Part of a small language model's weights: RMSNorm before and after each block.
Each number is 128 + 32 x the weight over its row's rms, rounded and kept within 0 to 255. Layers, rows and columns count from 0. Numbers have three digits each. The size before them is the row's rms in percent of the matrix's.

# layer 2 attention output, 64x64, rms 0.277, rows 0-63, columns 0-63
086:111107124073143099135123150153078165150126164095097169121116109162055111113130182077139118155113088094124158109130103085174110121153164173171125090093104133083139085207105075151104124077148118
107:094134065149134143134131133105114111094131190133167087152114096113124108101128140149141102045125171083140144084067125095078113138151083176183063143123113164164116173121127134122175068115158150
107:162098137123112144169129129070137093112165122127103068086156165130132138115114156168100146155078168118107106136097173202181115088130093160115147130087135171107174166161085101098124072150078078
099:103100135125156089183199091127150128075110154074125125126126090124144139099204145109125097101127107054101162138107133165194119190123119103145098111083073156100149131097111169096096138141089105
090:145167161046134169160039164190124137157122159118116115171078161113161135113133122160121062113114128156146090093129122110151128179100121074065109084133159121145125123142095142144120162072136109
093:146097124125148202157104107127184141093122097121104106171105069103102115136117181125119067165139087103109155142133090174137115130129028099088153166150119076119137101119119206145137111109113152
110:145108074188111134139160146165186142141137099128135082095094067155095145175094150128135141143149104108074157167136093095167096136079104104088160108142163153131046109142097175164138178130141095
086:144104087124068128122140071083180127104121125136129152107113105142088119152092079159100074159106138159082157145156082165149141090077182176108194118084133158111138170094169115121162124133071152
101:070133153117080125088105107132107152163114113140085146116098168119153095062157118126141138220136150175120102119112118121158125115067130113145145199088103130143105124100152060122091040113138134
097:133097130105122184146156138086122092094148201116084112135145115102107133150118126099144119126135069138143085189062138106134090052131140111143106109085110205153093164138162151087122119072111178
101:127120136132146131063105078151109067121117094079149126215124132138087131142151130142144107163175153109151117107198116115131145142146141143080082142130149082145107158148213098070165082103137163
106:135117141105103142076101155133129092131143140070145152132061164108167106120130118110124100135083092139066064106112056150145106098031135159121090108097156087154198131080117121131098139130129141
106:060115122027174103107105143112114114112162129142165129134141109133114164091118115148111151104101159123140076074128087066061075136168133139124071098155116117161150062152105125138155125162155113
094:140085126132167118093170114185129117057165153146099141165134122158149110126170112172178163160126096131139135165149166111178122124171153141147195136114138072118142134161114156037079090144109088
092:099158102129157118137109152068136125185141153076166109148152172102132112169114098081097171167173106153105087128155119145105183102051088127105147108162113128064193167110114098119085108110097139
094:150130049111113134057082103122089046120153116106132054082099119142101127061121102147157077138095131138119143138137105135170121200126122162133114090155136098132112112143136123118120086087144066
108:151098086153149171114073137136154181177145131177127095203128128097179106083126056070151077141142094115097101127148150113118136085126130115083095087091111079125090086090113098151136104118141142
092:153138126117126107107127130057104144140132108101124215110153176085108159106136143103131129087190159098113147071123080165118171116163080120136096114109161110188129168173128095105103107203083126
094:150152141111139129108097095142131150155098157165143153145170146178114108184135130118185147143127141119080180172209100109121113133062169162114099144123198134165150094163166127126109158108124042
102:092172135150136112144112109180103161116141105128139129104068056116093158114131162172062121156122148128126115112144044121142093091077097073176115157129111088151190098145117128127157165158095176
100:174109123138120110120129133063109129106136094143133088128108105114161104183085108135127146150103131148049126157137117198142090100205077139075084144112179113100112124160136129146120167091135214
104:093153121104095099170164129168080137132103139172097158143102135135138132085104188133117118136175199187135197094087122059155126143135131081152140135129113165134075176151089092096152135165117165
095:114132121175112132113118222131098139125102101100145178132154104073116114138143141110093075085120124138168182114113085130153090080102102155167163131158161064103140079047168101160107130154130124
090:174141096129134093092128099172096142195138121150169142147180096121144102140146188159113110159135155192144140077116090128155221080110124131099166112180131152089143139135080139139101114153160077
095:163062158053135137086190114158163135154061109098159125104131128124154141135125131085123122089182148144137100142160182084108112122161103071085123135102111104149103180091087165113086142076131109
093:115097160132117160149167177092092155077117089136095130110159113172097128132133143084138103122068136137126193033128124085093095131108121115083068169069146141094138133147138167176123118173115160
094:105116168156109088127112124076144118122152158076168134157156168184120160140128139145178137186127064091148154103121160210133160081132170108116129130129143122203141091116115077130143085075166126
110:140109138102116086130138136143173129154142153088142115170125132143146185065153023148118094169126086103133102162130124103149156122139131086074141092171191124093132177096156068124134140148157182
099:093089112151179140117131126135151145154095149150196152143179144098093119124091103161148157141118184051101080131198092148141138139116135076084115126122107118175104108091138145094136132170217124
085:113097129150064117142103130118104181146115127165084074144135128173169122220110137113167126119134136157156143060143137095057146116125150066185124111115138103105085156139185129076160113095125130
083:071132125111091133135153158123121105112106094156084144199133142188138138156126139137176150075151158095226126146131109165146107197119135132064110142164071073117119121124123145107134100109118067
111:218133098150072128156114125130125119073084140143159147118156100132113168087158085138153141139102105091125093140108171173089078101115135124137124095160153088189136184065121197134119097145141165
093:150127130129125148158155154132108127104134178153163113080095135113181125146147148189168149122111079162140065082096171109153116163148122093168138175104159125171133142114217081099195155150151170
111:141106132099116111166143115135099108156174065120094133134147139122139074118156045143200111083111156150112120100133098094155138116131127110130114131108167190093149102112180205174054125101094155
097:077097068150132101130107137095136143136090140150135104096148137064134082128109101101117168164106088145093137198086147123123139098062055120122151179096113117128168104144135095202076135116167107
086:139093150133094163115105145078125122125098133150133133139163082175164116138101157115085076136155089131123134103121097108181063113115124161111112077156071189158124177115111120072140146022146118
105:076143092164114109112129153177122096154107163137128131168130086172182140180114122093073112097052136108098124116063185108145129108094102096122072103151131088160154078164163114121107134180123158
105:155207106145128153065147124134128135173111124152101087100123165091147124076121101141113080170198126150164121177140106156154104112157168084093091110088167109146129098115178049164129111149111139
113:110147163128125098154099152164125163127111105105133139170159137131188104079117119129186145103174073135194156093132133055102036117141170181155110110165131083135146118113095136169094139129129173
118:105094148149195117107137110136155142108093145089082116057071133124150153067150191116138152140117096100128168176083090185091104114127106121114205107119111182138181149085116115153102140128114138
101:109112104122118189191142097117144133095191136118175095157121188149106069122151152099110144110103137097121069148138144109123118208152102195101147101100160161158128131129103147138151192167073134
086:124185148100138122160123149132119098067156110141069126181086145139123078116083110167121137102141128166084096086130111103117113192163171101161071136163112131054082097141140161116098076154144166
101:154144120073133131091148145112122178202125076086100157129125137127171146111193128147146100154103131103086083146127126106139112138139159084142145154136072187171186047148143143116150174124083090
103:115173139117079136093098131147115084112155069124097115177131063118129116215128095151151098109148096139085117155178121088163118167092134118170094105193130131068132140192099151113115085153109125
092:113130116139097092171102107136118163153113134126060212143176123126160096137138189134117087139192151156210155074128148138131162085129129190119109135116124185146137101165127116173098146090149149
099:152117081087183109079097127110198091110137122174097166124190104155156078132126133157135149164129129141122129121148177112092167104177147078156134091191165104184114096151140117069147148097153105
100:104125159157087167143136051087159115143154090125128160108157112109113077124093127157125110095160170104096154070124154129136101174077159152108168212100199131119158136120108169090084130110141092
107:139158114138173154189069081179104123135104106178163151156125091104117141154117142098142098153114147171150105110078146108193077101149136091141137110120121130164143157201113153206153174080122116
108:122109070106175088166177102091160166083105104154123115159149148168154113110115121194096110137117109075156150097080082133158115137122103134105137171135139106154090168151162097112113158106116022
098:131096122157084094124108162137134124069137148087083095120133144056090121112064136087123151114082120159148156195173144155148138087142084136065055125121116116127115179066108108131129163111151102
101:121175122175141151144087146182054116126176187128107103102095124163145138154136067115092118127129108102112092121073107111099147110131214155114131123117103065080125150144102115121131193175088114
097:129136167129130131165096135120158117111075167129115162125108081079116153136078110153128182114080074124067129166143116164169130082130192125146069190195110170152121145152116161107155144144176098
091:136121158126172107120168206116109120178154107094114069100119170109149123123072161061140085114120083176110139166128161086146091097124137145153173107092165156142144114131081089092197151128149102
102:183127062119120166134183141147173107143136137129113120168139139118079134093156161143179160151151088201127155058119158161115107140174123154069125103109118163079170084100094124098146094111172096
114:087156093102111153093109104193117122105115098093157150128131139141137124168145133112131125169126149149101142125122115057117156165154164138081170058140034046185087143142147117125150118083103132
110:125120142145191138110146075135160109130081147097170126093165151090123089123176113159104135144161087123076148125171148149138178134178023113124173152101109161160163142102195140114133098153117100
098:146112104120134085125109089116179114123103136125096098176138168096150138130152139081137107101122136153088088146162189208098168083085101148085138093101082123131143138160173131167072084180186132
102:149107138144120125137089183105126139138119148104084135175070176145112084106201107124139107152072124081105054093139131181104103154142087065143147087165169138140138154138192103153096126109110091
121:173159140168166099151165091097185130148105105167078071124117136113116115149150169147096125133119136190102141144120142203055142175104072087182150105112139174113098126160123103112107161167107148
093:146104129155139082118164151061157151134157137084086189156088077086157088078150117176144158142104109093084096059112150179145159157085111151134111110125148151105081111090105146124065129110127142
101:095152119151111147098154087052140051134134124129135185150094147082153146150119153126134148157158149119114159167109120150087145140144049148161136214096147102129083076128092114115158094152074136
101:205101158166106155166126090103090112194145131159122145143131113195194182088071131104134096111099138107145109107152145119116063091119139171100103165129131159074067124122158121158120157128117149
103:049180136145120196161149125115140144108132137113138072119163099079103105120153134100147164156058106115144107084133111117139099151161147080108159146070130113147136189158086109216109132147159138
095:122112071108126121100138111094129142092130143109164078141129099123112073061137129081097120143167128126131092169147137141123115097093055168153162084075095078140135147181115199126178111154158185